config = dict(
    n_head=7,
    positions='learned',
    tie_embeddings=False,
    init_out_by_depth=True,
    decay_fraction=0.938,
    decay_shape='linear',
    seq_len=1024,
    doc_mask=True,
)
Each number is 128 + 24 x the weight over its row's rms, rounded and kept within 0 to 255. Layers, rows and columns count from 0. Numbers have three digits each. The size before them is the row's rms in percent of the matrix's.

# q: layer 4 attention query, 448x448, rms 0.0679, rows 342-383, columns 0-63
# k: layer 4 attention key, 448x448, rms 0.0673, rows 342-383, columns 0-63
# v: layer 4 attention value, 448x448, rms 0.0905, rows 320-377, columns 0-63
# o: layer 4 attention output (transposed), 448x448, rms 0.0784, rows 320-377, columns 0-63
q342 104:153120116146134115152147142094124172123076120172150145140139147093173137126135094147094106154129171110140103151156113123160135112115179130125140123145120100140134123101122115143120166123052143
k342 103:132115133115119135113103107131124150114164129090115144132114085181133160101116130131128121132125067151146122159131116114138132109131119111125159078122141152113111106111116115113070127114127141
q343 102:117132115096123130086166101119129097104082144106112098138120116100155154147136127122159146112161122119155123117141157119095106140116125143118127132132178127123120130142141143163187120179105134
k343 105:127120169120133080128088184166113168142096134131183112106148098128079112113138080124119153143183157058106133159173130164106144140113117103126068098157121083134113139161139119087126151118138157
q344 110:110124127130137156136119157122153149125184104145091136151121090101119180157154098142129134119073148115142156112115120104129117114148132108157126163115069059106147141143126087121118147078114138
k344 108:141128130151120126113088181188122098138113123124134132127116133141146099103099168144071118107056149114104118156157094143117123111095116132142099120116086154120137098171130164115134110139112143
q345 110:163138093130116177149096126149123113146080164122137081123120108180109184168158086141129133146100140101098142157164126109113094138118136128103068109141100107141126096122129158126101167158170155
k345 110:176169154110135136149091136142124112105161098115105101135119096151129111099165137140119123092122092152130112149121143164123080116151165144140131158135146140152147128131123085132164131103101133
q346 108:131104143155113132099130119136130161155136136171086118137138165142115104137173137129110137126076103120085122139103117135088120182131127077123142136155122106130108107158102151121055115114185187
k346 113:147107131109200134135127165162123138161172114115106121108128145103130145136117127103119116131137164098088121103152121167160140129081108172135134170122124179098114099170147125141150119134075084
q347 106:136112159131120149116109186076130145152138111140149126120121119123119158120142126115136149099111141176145127142139080084117102135102157135159101106133104103084154083110136140089109117111175127
k347 100:127143132121124130161121116180133133147093135137133120122115135103126101098101118118128165132156096106125150106105124153113168102158139138157152112108116152158077149106112087132108144095142160
q348 096:142153093113114139115170137119094102118096126137134139118161097118135105145111108149116145111118196136132121105154144126135105135120159155105141139139112110108113134137141149155137131111129105
k348 099:106108124120153093149107121084135126145101145091130126131090149123118146138122131144127103131133108080128158177148101131117147111109151099135152158099124117120151164178129127141117102155103126
q349 107:149082139107145171096119149134101093134131150154129114099098102104143114106118082126143142136113117146113151118125141183100158106132118162093151145153177134151116104124141159166148158153151161
k349 108:116167170094148122153110134160149132115112135125088141123155174144100103142179118111121108152159128146112089086136125149075089135144144101132109115126114107089133135129115114090126121171125113
q350 105:104136156145157105122112079114083136120148110102113125161135071150144172139115117108136120090092095085147140099129127137128147161133128105135094076085154126139139125150130130164115118108111120
k350 107:119119102166135124123156121133131147115138167146115187137144141145173156169134114134099115175134123153148109134130136094130128115100099111117152134076155121110158117127122144157117186132139111
q351 106:146145129115138102136147101161101104188190100137141144116105114104090147100108133124137125092097147148199126138126124097103147083105146140099084101137152122123139114096115155142111147102158220
k351 101:113098176177079114146131142135117155114117139189129123124108070153120102126152103141118119151085119134134128110119152120129106127087142128146137158124091137114121134141132169100108141134124115
q352 103:162055113151123103111163160161116124112100131107147114153093102121131139144074151136098123121114131107145187163151125110129133093132112121125096170147147150145105087092140095107134099128121145
k352 099:101104115119099142116106133088129121128146124112118157135133171129126130151130131147109117118148156094145119109078134086100138118115149146129126100116104120129159150158149136136090147125148137
q353 100:129145152109123129134127113158113091142146108120115119128111153117098066098106073139111135146154161126123120137123100142145160141170206142107107163170107109105138160127124116080138146114112114
k353 109:135119122168135138161118116104128134163132122154143129148189128133144155099105096057110152073109133114127113108169144101073136164125119099102118139154116132125109135083174140167150110123141111
q354 104:086122149137105147105108100089112104102128142127132143132156144147133129138125138144109097156147150105117102152157134114089166113118129118128111153127122167121128151107156145106110153131063124
k354 105:147144149153116127151143154117125130105124092136130128103117122092130119115142121105147103112088144093131151137143094123110095151154100116155124100146110128128150115163165120141179115084130110
q355 105:167126154156129158120136156123129097129147192139094112160096124086155117151097114130169136139139156162116111162138060113090181174133114139123120105164131128140140166146096162141142149118082135
k355 099:150155071126142130130145138132130183094168144119140124092143127137061119109116155079108129108112144121099128148154077086142144108136120129150124159127106112067076121106110097137154111146134114
q356 108:113120116111145150153108134125132120120180114130150096169125133104137142096197103110142144126163119122102125112137143111164097068106142158135124098103141149123129121136109142166130129126132073
k356 103:126171194121113090114081151159137095114101097129078131113134107193172123136114118121125110113094139121137158205108144128072112188159128123134143138133119121133145141107152076065152118096132139
q357 099:124094137147152132114129095101106169160107147084155156117109164134141120133149097138157124126155163138149114116070132104101152104133063102166105132126102132123157145118085117180150163122096113
k357 104:125158102113147131147148133144140101084114143112172148120130138156130135173117129133145149143153085112167132113147140097140158151138117141096172130141161149140121108144162125115087111165114091
q358 106:184151109146139087118075136139141102130102132127076114195150145144152147116124117109154127133110128123139104112097125122130145151141107107102134108111185118103087115094125100146141158088109099
k358 105:105120178152151137118130096111176117126168114155169115120132121101185160113113118131100151103144101142176102130128155101135144157143124124169085083121112176141119123115139132142136128124123096
q359 114:123106102106125179101084126141139128123110108090124130136086103112123114131155157136154111152108115122106141108112147194119121139106133105099137126110124092071203128119125082138082147120132125
k359 108:120117144092150123166099099140156105148091142127124181154126148098148133127106107151105139073121125120139118178160128126123111148116103095121146142132139143118105127134124162121136112143114098
q360 105:155145144140128086145110111176126167102116159164155125112125110140118127119149149076146190133092114164164128106130144119139120121134094172108134130141137131118147162143128128107140163126149119
k360 101:130111103140145152133135108156115129162103105106146168130151116157168117124085115165150078114174192118133118146128108121106136139172116123108174164112118126158138126126134075120141094138124130
q361 098:097116163145136128114172135105132098125180120129157097151137152127121140135092146153113113109131136144102121155115058128152166158118168138127167123110110171108115129113143090099104134166102112
k361 101:148143097154117137125143139120142144151142103138082176131135155084133100138159125086128080078110152147098149109092115094084133160135105144129111158117171116148111102115117154133153115123114123
q362 105:159198131157107148148132156130127114136132134126121148151100081154122136115137120124117127113176136143133128135140125153116107124164136151131133115099106125153095102123108110178136131141134170
k362 107:140085168090113098171144103086094151143095121159123103127144145098139141162121159123107129113134101137119110114118151082149132149108143082134081076127152142189155136105146067111122131081139119
q363 102:132136134140168121134109146135146121119075094173174097100133117160132068105123133151150120092153143091174120136136151147135123174121100132159093141154100122092127107142124105107146103111148122
k363 101:147136172122105095151126142120120143111163124124092130123175101124146112135080145106108172138112112172128123132134129170120136123151112076131115171117123096165144132131164117134161111149103148
q364 098:158132139168173102137138085120109174150126111131136122116126132137132118116122126125132142114124073151126154128100170151097129134136108124124137144114081122089119161114124140092120130149103132
k364 103:125124117140130167146079118117117099150118129142146102153114149148190132142112098149119142123084153124151099121173132150107091143136115153107138197141100124165090113126149125160129154099130110
q365 097:122140144104122124102090139131134129131132092124113130113149165150153132131098126141150099074105140143127116122154118154119098136156111145163094148083126127131111125109139116141153153115126139
k365 100:152167167146128147177112117111116119102136132115151105117122112126141124095120128134112170157156113108141145148093102132122141141122116109118139144158142115090109146137096170151122126130141145
q366 107:135142130125137148137156078107131149133126157144123101119085129133145163131166113152137129111107124107113120182127156127122122125130151130104092165096137119106130126115142071145083096136126157
k366 108:141161122151092145094139162127089132123104140135162165129134132113140152174133112112139141132127160134164140090094143153169127118061113167135142109153162153117100132118119136088114123134138141
q367 108:082125117156184155172134118119107086116180158126136142166135157115152127142103144121128084129136153136126105115086076093095098145130155141181146136153154134116127147116154177114098143114152146
k367 102:153140133114119111114187161130166126144116105176117118165100103126141128058084097117086143115152137127135145091144136135121126150134100107136165105125091111129119098178133110152132172135082112
q368 102:076164147175117129145143110184077146127146155160157089105153147136122100139134127130135099119114128135088049153108086111133129116118156147192121138123120126111103109116137125096107149112102125
k368 103:129127124115148117127097112104100117180113098102172120165094113125124128102116114163130157146100150148121117152110132150117134102121150146109121162146069164123127137133145127149158123137134125
q369 100:139108127122097135127119105116142132128146117141111137108159108120114103127130144105112130109089143113098137139169117154131115171103136101142140065150157129165122089108128119131137123127171110
k369 105:148142132104124152116186138156146135113153135137087145141173132151106164149097127113113123102099102133161142122111124134181145086160115099139119113151128123136106132116110108113130083137145108
q370 103:094129147127106080126144079147150108097129126104138127092129138132164137154136098109115141120149132128140162120143108131096124175119178154090142148157096139151147127117132099133142145205137113
k370 103:131101092164149083094106152176116130121087074122128172101134122135095093117136142117103131139129113142119131137112181146118132109094111147155148148135149086117163121121138156166179076067172115
q371 101:118144155127141126157109107138129125163130108147145143143091157159162145095099105117093142121183128120147114126141152107117105137159130118149097145144125136189096171130116149122126125127126138
k371 097:137141133096114127125179132158085123094090159167151119118167136121097131139118114134169150150150117167128138113123144184124141092139105171143146108137091145118142086121147130134126089131148107
q372 103:128141120165092123201120144073112110125137132146167100114147134105129099142157130100122108133135123201101113090093125099113140135115126113095108132127128165121107131131155083194109128152126149
k372 105:149139129138168157122128165139122153144162121152156179112116082150115121133146106114152122107163122100167110163136097123151126111114078122152051111111078127108185112133112092098144132087146147
q373 102:088149117110121157162143111100139137141108101184125126122136138162117133138111109073117106148084135104146107096112154098140139118131097088065116131085133161127155135112146088136154102128135140
k373 109:119116133148132160130139153107078126135139147143128121114126129099163120149141142121147121128139075144100131121130148113109103128120107143138134099132121112165147121146159161132116125105116115
q374 099:103142147159167159128159089142151141168119121158132186136107094132162121177090106120114105111134119178148139146152166134129115117110079091142134137156121137108146095145114130139125144134142101
k374 101:131149088105139122142121137116146143153151095149126154132103152060136165123161145112144131150114117143146060139121145116094159158137109109141176142160147107133139156137113162121079112154127106
q375 109:210135143109110126154138145106177135126135102121169132160132137128141132146115148112123129133138115160162153137144121143149159117128157097128096151140137133108121106159147137121123125122109133
k375 105:109104145097096171111147112109085205141114102083108110140151142142148099113117123149124098134139119130128119136112139101135133125100100135127113093141154179076127122115157100145101136103134144
q376 106:132118110130158144146110133152128111071106113120128156122110125134109135143116150136159143124162079113102124130092132136127152123133122146131109129093099135163163103136129125148131150178135156
k376 101:117105137131069159168137110095058137164142148111150107106134090124095127111107103168150120137091129088105122140158158127140114143122128104142133183156126163109086127126101149105106134145131154
q377 109:131171140149112094168128088143124166156120172162159140146113149129099147088150125104184087096126138130138124094128123071118128118146151106134127151103162110086164090163104101116107144110125129
k377 107:099103130146126142066151153146120126121172095121125166137101081098145112138098148116125135136139145148142148167111110126200173110096131200147126123093126105113104132122142157094124134140114159
q378 102:104120149133123101184127126154120122143133132148155172121125149137154099130146100132124095159106161108145110155175115074123116157130135104134147150166150101134140137106120144113075111102125153
k378 099:129116134151128110096116149102127145130165133125158141106130116103159129069110151107151176158152145184153128145122127181148193102129096131090110123071107134168134154130112119142152179147122114
q379 100:120126155107120133157125141159121116125145104126087143142115120152135121113146128128115098145084134119063131106100110066142118139113137143180169115135132147147125160149101130067114140097109125
k379 102:116151113171126171150172153159111131146144101144111148137138126106128095125095122104116137129125150140149111158139152157127125087074133137133135164147160134161085161138131110143096160120123132
q380 111:120149100150156104115084118125153134103153171097176143145155126156133105160105105149120143132141131105132151120132163133124135125110158172139150115103148115109125161093145137142126132145118170
k380 106:123174181146143080126112125185080125111117109098104158123107127138154135112099090093144119127148138131146078115117105116168105135162121155092111138164104116109138127194105126137126145138168172
q381 104:128151144140085124119145148160143108127143138131130101135175144126134136092071108135103136147104166088144125122106156117114112159148148168141108123125137136106147120134174159138141103105115164
k381 105:096116144130121102132161120143154127126142148143128164160090139121139159156127127136145142150122104140112117115107116143117119110109161084182110115129132111135084119153119160142137157135115093
q382 107:181120130157146152115081116138150171124168084181111140128141121108159156169155164167138164105120147126163124130116183143121084149109112114126128137153140145139152132152185125120111111087182073
k382 108:116159175127136151127122112128135134101086135166138116139154113100141132140149118105131110124132104138148140173104097133140131122181095123113140103091140089077133149114129088145098127151081154
q383 101:097166128120158099103158152154104077103134136109104131140102122150081139094119097162118123118148153102135106134074116110123104147119151122165123117162147119102120101133122111167126103209132145
k383 099:139101116106047147145109142110120123119131135124149114142159146112110168168154135104090109114088129136149123141112114130161132100146117144161118133082105173141120129113113138099145101113085132
v320 114:084078125105130167169165130108151093085116154104118117114145130126097130084145131129139162132114146143106177119186135110105135132108124126106168146132156165122047157109116123153070131119117136
o320 104:121133090139113148105119128131119146126157108155150149121167112120167153138124147136102120120124140110122102103164149154140151120103124110148147144090084084103138106138159135150097103126147101
v321 111:203124125116131128115167106141145149137102083125086081143150149145118195114130124149155131146122172170106127215158149115139127128121153117117148143133150176126120129093127159111106116127130091
o321 102:108109142118101092116137129149155141120140189122169148046107137143129152110119151146137122166126084095160144131115080073125133135149093122103140126134142105167122112148134086118192108126151154
v322 111:152093116085114113142111142112156124107112123123108135140145117132126119116155134107134104158116126097173098132142140136101161127115128133157101122135135155169122147122134139110125153125138167
o322 105:116081144129161144106128146121135076166085095134170103136135152180095121127182122131150089104103158129090127117113129115141113120152130132149133111126119104145111147096167121170148123130130105
v323 115:126142134181155099125148054124146159123135131151122113127059149087199116117132108129130169155146114129109120107119141097106083141124148104125146118121093112124093153130131127121154114134089168
o323 104:138130103096121156123147162101140117138145149124129126169121124131113125163104175112133086117089148134131146113146118133126114145082121136147116131133140123124120117132060141110144112126117097
v324 116:095126112098134152127143153160123132172157163088127139136132148140128111097138141133156146129112122146121107122142140112119112140100142106090164136121121127096146156130148145103134086109172189
o324 100:138109097151139143163125146127132102108134136113123117115150151091135111116116119120112127149118116123129120099096104122106123073137149119116168146131139159161111097149132136143120157074123138
v325 114:141142096150125132097127104106143063128141120107127151120118146153150098110108111119126116118124113121154106144127133142126118143128202110161134185152144120175141140182116110112181174103117110
o325 104:168144156110109074137113151146060170167124133128098095130173089127153141139111135122142128170166137158120137146175093137152141159140151170101120124102108131124132164090131090157098132124121167
v326 104:142104192127110152114125097095160129160137112135076132167120157115129124136128115117131134117156105112120157125097095126116142151168086179130102174149086152142127133123126134101106112149128111
o326 097:160134186145127126098083210172108103182114127132136120085124076114155108121134124125139144102111127093128111120163113144164146147115183175137095145136181126135135140140122119112146115163100161
v327 113:133104141096125081164136149070156102115128130122154104101168135125109129158160156102141093138115124138171101148129152130120114114138095132123130150112121084135101133125100113157124082115155131
o327 100:090104154100175151122100138097136096169151113121130109155149133126100122133149097120111107123108139137087136136098122135112091109121112155132101155148124131131104157156124100155148107130128170
v328 112:115138111123136126128101181115130113135176155155122146096144100154110148132117094120110156137110115134087060120105149123114165143124150181128109127133147143139139137113155112115146136134084142
o328 102:149125150125144130152169112140106176130132163085138145100131111114126141139140171124111123102110129121125089137154125149149138124139117107135154091133141119134106108168107151144118137131093119
v329 112:153086124139135147103131131104113143148117144121136128135159125091120045101132120137137071119126161135155132145141088168135157149110107123135104161132174132140154143097110112127153162127125110
o329 100:150112145139107104128155145149073124143169106111133122120123107128126187115120152161132142139109125141126118140155112140107126177133125148134134069125127129138088086113123123149131134127105121
v330 112:132125132167103159119138123128183141166146149143131114156117075129158160153111133144134142195084111111164141132095116106103093142139157126092139129091132108163123104142118124114182148200144091
o330 100:145125122117150106132134095125129113090135171091140105115153138162145112166121128152139120138166118142091131134134088134115139156147066118078128124115172136096127151123107123138075126135177136
v331 103:153111090097089100148120168131155124146135117144174124148104109143127135156144125141145142127150097131130128101106107098132100129139105151097125136100134098095110113166136096116099093146142095
o331 097:137137126127091137147119153092153109106169134133139124131094119114126106143092098102111152112136093142085137145113136132131103146142170154150111155164137136122133119111189120080143109102127168
v332 111:141096108104096077115106108107092093101111131114154114118127139161115095114161123158139127120162167103156135144142092111114159148088128133142123096135133121093135102134108151115117142162121130
o332 101:114153152147146158120092150151135106156187131171104138146115114165136133097099127113100090141186124149143128117105131141126123124073153122127120171109105126144132123103138115124138116090126143
v333 109:110168129137160134148133145161149140115135120120158164170109125132134111100130140104166131134141163121114090120194095099109119179075114100138149137131131136129166116141111141088136143143116107
o333 098:098158145164086079151138089115166129132144131151131117167130103163111185158120120108110126107117111144128162169111162142132104137123132116165150129115104127136138103102174156151112126125130117
v334 104:061126126126168131082162119112148098154117104153105179113132134159142103123113138116108146176115179134110129123101111107157145165104130147160127128120135129137095139122119157133140156168129122
o334 101:094137105131155113147123126144142157121153089090129144133127102099120112126141166127151110099121120160143096181139140151107147119110099151113083123153139113168152089093136144117162125099163133
v335 110:094164099117142176133133156154106155129146128144077125177137129137116080093095141118169137135064132070116133133125111134116143162140116132118105176144117146127127137118112161162161122121128183
o335 101:160088135102152115115100108113144123130135142125149139101121131133161136136124099126135168145135125140157125097152152124175155148116134112110119102089147143147150082098104117145083121143121156
v336 109:134139130140143146117106157113128132106115152115123129117151137133129138124187152085133161099127087153140080132069118131148191148088121109122117107111107114153098149149151097178086118102146100
o336 105:196103117083101087142150108123119173100107143129168117109136141180142094116147126118139145124123155113155169089125124120164085106139151159140121134126114109109124150141163151129151135153132133
v337 116:130106134157155142119129148122117156138119087127135171110180127122123073136175140134133165132115135107120118107137141107125183125096114104142110130155117133133116100159104168157150094114117076
o337 101:152167134105122136101115080094147139142125126126124113122115102155115127107134116140130102133113125157147130144147126136140137128127126150106154098093146135108114091116118117144137150110122105
v338 113:166168133099136134134145170148138157115130144139128113120146135103125168147131100128132117142129138143132158143158099156166116117122142106103159134157149114117147143109113132152117113117129102
o338 100:112155155128140112099142147093118128178122103160140120124124184106132084117120110095124143094129115106171083133120122136138119120144075153121109119118129132102131085148104121160124120108165136
v339 109:135115132122106148124136108135099110126181109163134126156141146106129135147102152133148149128124131167159126162145159131129150104093128164139151096123126111118149115116144116101092125130124134
o339 099:135164116104117160109124113123135093092113138114093160092134120133089096134152129097144122128135087131128100104107135139144096129199118115135122119135147114108118157126118130100130095112111115
v340 117:156106124138140172148132119173171129115123128112137120131131113146126205125121128152141087123156140149113084135117133111114098107135148102143112091103121149106135162136131121112130118120100124
o340 105:091142127167150099149064102141096123144171135140150141149110149143179187109128124111114159127110124115137164114104095101160157144146146116088147133138142111145116107157131149126137124123143138
v341 118:082093120108138142168095119126132137147138124162133100098131102116132157109112139057173104105131153132147113142126137132122098072100113125113111109132136123122125109136119112098123115101152128
o341 107:190104140138119137103129113144098126094097111144102096067134114163140133110110119141127140122129095115124132100133142164123129103140153136108111115119115081143134137156096162101101134179131141
v342 108:163131132136139136107124109140140136141115121141124093135173081109132184149118112146140103142125148148156144108133060110127157154122133122160085106140093126108132130163110140120105130160144127
o342 099:115091085116166153112147121153108134121141134175117135170131162140116096151128132111183135133104108112110157108131139094119111161086123094114112154142157164136105145144157094124160133107147143
v343 105:123113144138121081107162114153118081125098117128095086107126112088111104090126124109103175144118127110150147151136114099100122120096117167124135126184116152108115157138119092137100148115154080
o343 094:102125109110132184106157105115152109142100101085103144123128134139114145127105091103153116132106107110072125173105146117145136082115160154128113106165132093142141112114142133150122128119125127
v344 110:091193144111144152124135116121141090147109124130149117162123129130119115169176146138107184158096107112162107160117127122138170190134129116089089102144156134147084112109103117081096097126145112
o344 103:107111122132118092123123146125139146137113157092158154126121118128122117110068127106168131120125125071085105117144143106142118117174132108115126099152118157128113113153076125068108153161130121
v345 106:114117131127184128133142161163146193168167130146131146158118124119139134106133112169112135161101164154136102137134154121110115173100158153117128129158180127137168083122160128112114122135113119
o345 103:166132127117114109125106110102164139094101143149133115091113099115139164126105141138154126114154110091151176120157100119170121118161105136106108120121111121182165144133126113097101094145114135
v346 119:110116107131134144131164122163143148157128174124113164162087140132119106122116118139125138111113111143097148137145169131126144133127151124112130142123141171112119160120156149119139047087095122
o346 105:124151164106134157101127139120142101158139096142119150089131117144116111130097127147117111095147087141132144156111112104149119138138119117154163117155124151163153099163119153105088125138130072
v347 105:100146125146113110121106108133101091137117136171173108109092126129092149167129148116110162122128137132107145131122126101120134108120105128144100077119093092135145139161114115121103130137136190
o347 098:106099123131092159129135126112118125151162122144151109150177114118118099105128121130082114171112146117086124126163183144116094147129133126081116142122126149092137161107134139097158136112124090
v348 107:141126168147151129159090101147109132121144141146139158071116137120156125123145150068177132154117133059093122093090089176091134125142127151171126136185130087113149098148095099119111138121123165
o348 099:144107113126138106082152130101134111145140114125123096130098131095141128132113152119111149146131154151121126143151147131141120119070098141167102146105159143152111144123167158109118171129142108
v349 116:109143086085117131148114134106118074144138153144115114131107137078142124122103120096125128154119102122062125127166107101111165116108115116101132133140160149114117095129154145120133153155121132
o349 103:127137157163065105135124148100099107148118138163150148118143196116107129191108127140118130113098115159145099167100132108120123150135136165104121143113132176152141168144129091131103115131112148
v350 108:099110112151115156112124140143139137165109163147148097137126148112133133151119081156128165172134085139113125160098121123162104103113127088112146112171123147179129142154149084110130110132114134
o350 101:146087115141101078144100137136150167132137148128149158139134167113136145123112137121100145169109136144144157104148134135102109124155101139149137152116139147168119127106127131173125136126143132
v351 108:092118136177146145137133100111135090102129123150134112131154127152112164156118110130114130155176095162120147158124152125093132094129115135134118136126118101110086148129131139106143179127152153
o351 100:103088148167136133136097112123154105155078126103141171142148091127122133150129174108092117095122123106120148135132144108112151157121117097166156113096153115093130113160142103136139118152139125
v352 106:119156136112152146084158129143116100126074108117132099086141129121084133143098110103115144109144110117119144109141185135166150176098123171155126148154143117127118117113135137144167111149144111
o352 099:081140107146106137133112133147114165106126132154139146110145117155174145108118177141113111148107141129118134124116076119111130095100135114109110090121125117119157136127153146104093092119107078
v353 113:112132135158139185154122170116128161144087129146100119079122151105130148118130111102155084131142135146153140097129098182106132108135119119123117108134145111113111129126154109138141132169146114
o353 104:118131135130134134170128121147095135118166132118120141104102132138140129117110169102138082117133147139112112127136144121186150111128135127075154129122097157103100118156089119125136122150162175
v354 107:107172121136140148146129141146185154125139118107125122105081165165118150114147154125127114108096145064133127146136109163099115138119097133127121139088137088101132140124117126105135123087133129
o354 103:135133165171135122104146118107121142125142158181145119121119150108138115132133155143127164115135109091144120140081159163136104112120167187080163116125124161103138122150151123112122141153146182
v355 107:136111127128102154107097118136123073133136128119098135148123133085132172166167158107081135139094100119151122111160107105130144131125129129104120126107132136127105137132092152087131122155148150
o355 097:105090157126127137143115135122113099139168143139162169092155121092121103174106074131134145108162128120122154138134157165140100148159161137134185178178131104136120084131126131144130111100115138
v356 120:169123140144116106115129116085101070065136094177079117187107119128100119079105129159141151118108126115180093158169123177122132120146089122147068129175111082152124116120099151149123153108137127
o356 101:098109158161100114111088119159109137116092161114116120166147140102182094131128112130142107106160144146104159101169108093129153162146128135112153158070176110123170161132104168162159148176104125
v357 107:145127145155091127175102136110135135109137118119144137163132088113107126111093095118146121132081096106109150095078132127124123116102109182152102147128152172152166131132094155115149196165126138
o357 101:127165147105159082150161136104159114111101115118118116128186150135151151139127127137167148098164130106111108122137161110131110119112073116073137077145151107123120130091147139115140102137172102
v358 107:127124138121127199131100125100137183188107099135135159113169119099115109116166120123095125150163103096091119143075119109117148143156104178151134160128107133183114134138137136113145117116133060
o358 100:146110128119146131112107093141086072121140161130073166137136108125119134141091143109149111142079141125139116123161137126136116142124128111157106098129149128146091124140092135138147118147095143
v359 110:086136166144140107135152096145133088155131166141136132136112106140152159135163109153124127121137098148111180104118147111127131124108094140131149124126154121126132146146140148194099136150108120
o359 098:105107098123117139115130137110185177111128095147092148133127137139112098153110119143138153120140123095117146122059143161149124155154190126092095127127108125150119145150075129155139136130103101
v360 112:121096129135112122136135119101134094174150102135162132159095105153171101168122144135114144132123101129095144144147141098135142137142100127118143172130151083133171063118126108104131133115163095
o360 100:140120109155149129159136119125124122123142142112129172119080108108132142157163098150121106130160115148132096122098104138129143151148116121139120155164103150165158176135128128135090126136091083
v361 109:127129160155105100126128112172123152109134089117172165106124146119157084147139113126163127151129163122068107120185170114123127085140141140120085138092136151132157133151124145131154108118144079
o361 101:113143114122111075120090164138122087149090169130158167156138118164109131131131112150102120150178132114119141116149116106140113131158111118154136102120117129131122127145083140137149110109174184
v362 103:105116122115167126138122134135090128119123197124133131171151137111087141120092135118140103076130153165123190112122125161120128121103131152114078129133186141114165137153146140120121152113127131
o362 098:124147092120143102153135099127092100121143118124138124113166158134113101096140126110080146157139141178118132146148137121156129115120167117130155165164098153154074122111138145075121130105123136
v363 109:131118113121139102154156146151085145120105130109134102176135117132109107110096159124130139053123117133154152100131167154137109163134153127156137109093103173105082140111137156130099120159146131
o363 103:127154143106085147127120124153117084113174093172103130145106091159098129148151095145149136100121138138151138101065107116122127129137136117124140074147105152151123125133170113155134167128192174
v364 109:147139120159155124140104126139124164093119132170109157140134110098135111134116121146126147148166100109133115139106109166135181151143181155112093123148120160142118135118114104125157115176095129
o364 100:109124120135091173152156181141108130121126105136169165154155145132114153118134178115142145142100108129144155104134110141131138150099110122172100137133143140137144117145155127143110133144139151
v365 101:132160125160091117172109113178147109130156115139142103160147114098102099159105141120108173108113155133115098166097171129121145120112155074136141105044135129088149127139111136162123141124126192
o365 096:138111091133109132100075119101135163136075187109113108130116162115124131108104127134147123091161148100157109107126102104131153127128127175122088077186121115122130146147124111124130154159074106
v366 104:113122132125176128145107146114117112138146160123125154126114115151147114133129123116179138109136082100138117117159126132156134208152119137199119121117173147086185118130113116109112155129155141
o366 098:087132123129097112138139123125112119124151109097130150120124155198133076137172143132164135141122141168181192120137161168083085117105103105058116131150094106163121143114107138106123142090131148
v367 106:145097124144162166128146160131097130074140115114174148092133119089129128108127119140143146121105088125140091111151111134137139104128141115117071117155108089128156136152142115155165120141109170
o367 099:113150101118106085112149157161167115113159115152168139140136167125131120130125140092130124139138149151130204134084133153122147132104167126136157118133158139137100135156166134174141114175146102
v368 107:136120098156165165106169105165138121157132118151133111107146140158115152106143126111135088093137115159106102138140111140105106110124108112128128077145148157151103115129111132166088126126155097
o368 095:102157093139124103133102126105120098127147157103141063118091159105150105131147126140096087129142153125162118113096151146107166101107158155148107149162135099123131149147140121136150128165136152
v369 109:162136145132126121072127140111091087134127120112155148101132119137152153100117144104103096131157126098116119110124115139099070120155105157201113098155132112150136082095091120147103169135129141
o369 102:093100123125104120211134148123138105142133120130102128151159132156120146128155135114132138116166108114126130177113136087151169094118151086153181130137124151121141142142100133187146155192138149
v370 117:106086128144147108102140155131091133111092140130156154154131107119155101124115156161090134114107136114111109154170096105091090129134126141152143146109121143097156144144134130172120146112138127
o370 102:127174112124110123148107112131168136092101140104111096128115137125140106168146111128167166095150109133133131105110140150167144138134154118128120105134110148190120122079125148104154101158105110
v371 112:157166103090120141115148106161167102156100150161126139147150146156140130136116144164104125133099131111107071140107134091165152170092115100137160107143100078087101086143146161119109122166147101
o371 100:145128114151126125156105135126149151104136163132146152121137084108140101124149122115123102113127116116108112064183145142095101132122130160133113170111139156187101130095115103164121094102117141
v372 108:140161099141140128131092122127156099141157155139097124150119140142126156133157093122136065119170142141082131109143138137139145134144134136155116094155122127126111133135129138117158148119131123
o372 100:094112116125098112146107115166093131140124149130145092173127121139146123154125125085136145118121142089147148097153103115145109108094118147126109110153177115094127156118090140124106083152083147
v373 111:115142174105121160121158104089154116126107109145149151144148110152117106097124105183142108176115104104179130133111101081124155170140117120119143135142107135108167086140107107146122112094156105
o373 103:130130065136126124145120130177096136121139158093161114160106143161129103155152121130132131147106150093128103090119143146143111141161139166122117102130143135130086152104106109143166128116149112
v374 107:094150113140152135105096147114140106100150081107125193114155121145135117119139150069133114137145138138086126187144146149126141132092139117089147134091169139109151129073125125133170104114130161
o374 099:164135124115102119099079108111132113133106121155125102173101129151133173093114121127104151094141086108173116117124105141111109129158116131156130176102060170117120099156098164174098168145133119
v375 120:138192138120086094129131149144107111117129147146119093121118150110096186091102110106144080137120099165104206158107130143169120106146108115138143156143126124114119124138127131134130141109137140
o375 105:145174127138145111138151115113137103133148087131134123113079175075112110126108101131131187120076113115136119147137097112080130127116086122130140083129132078145127116091140124135165133146120157
v376 112:164134088099150109144128128093102115138105131070103166129111131113108166121087134103163093104096101182152147138190089110190128107151144118121103103082178127121111084109156165109102125127137108
o376 104:147160135130148093102111133165140116094110092117147131131169144136132113113142132157092094113125116119147173144179098154144104120139131123148090146102124123119150144112156078166175106145119136
v377 112:145102145150146138085099143162143115124106116094111141085136142148141161148130132113104151098137099100110110094143115169131119147126149149119141149083111110136142126138137146201158138139130094
o377 102:132137110109098156155150119079192148140099165175156109129111159112103137098128095085133115154092123113162161103112103121139127107143133147139187151112158147151111116118128096125111098092091111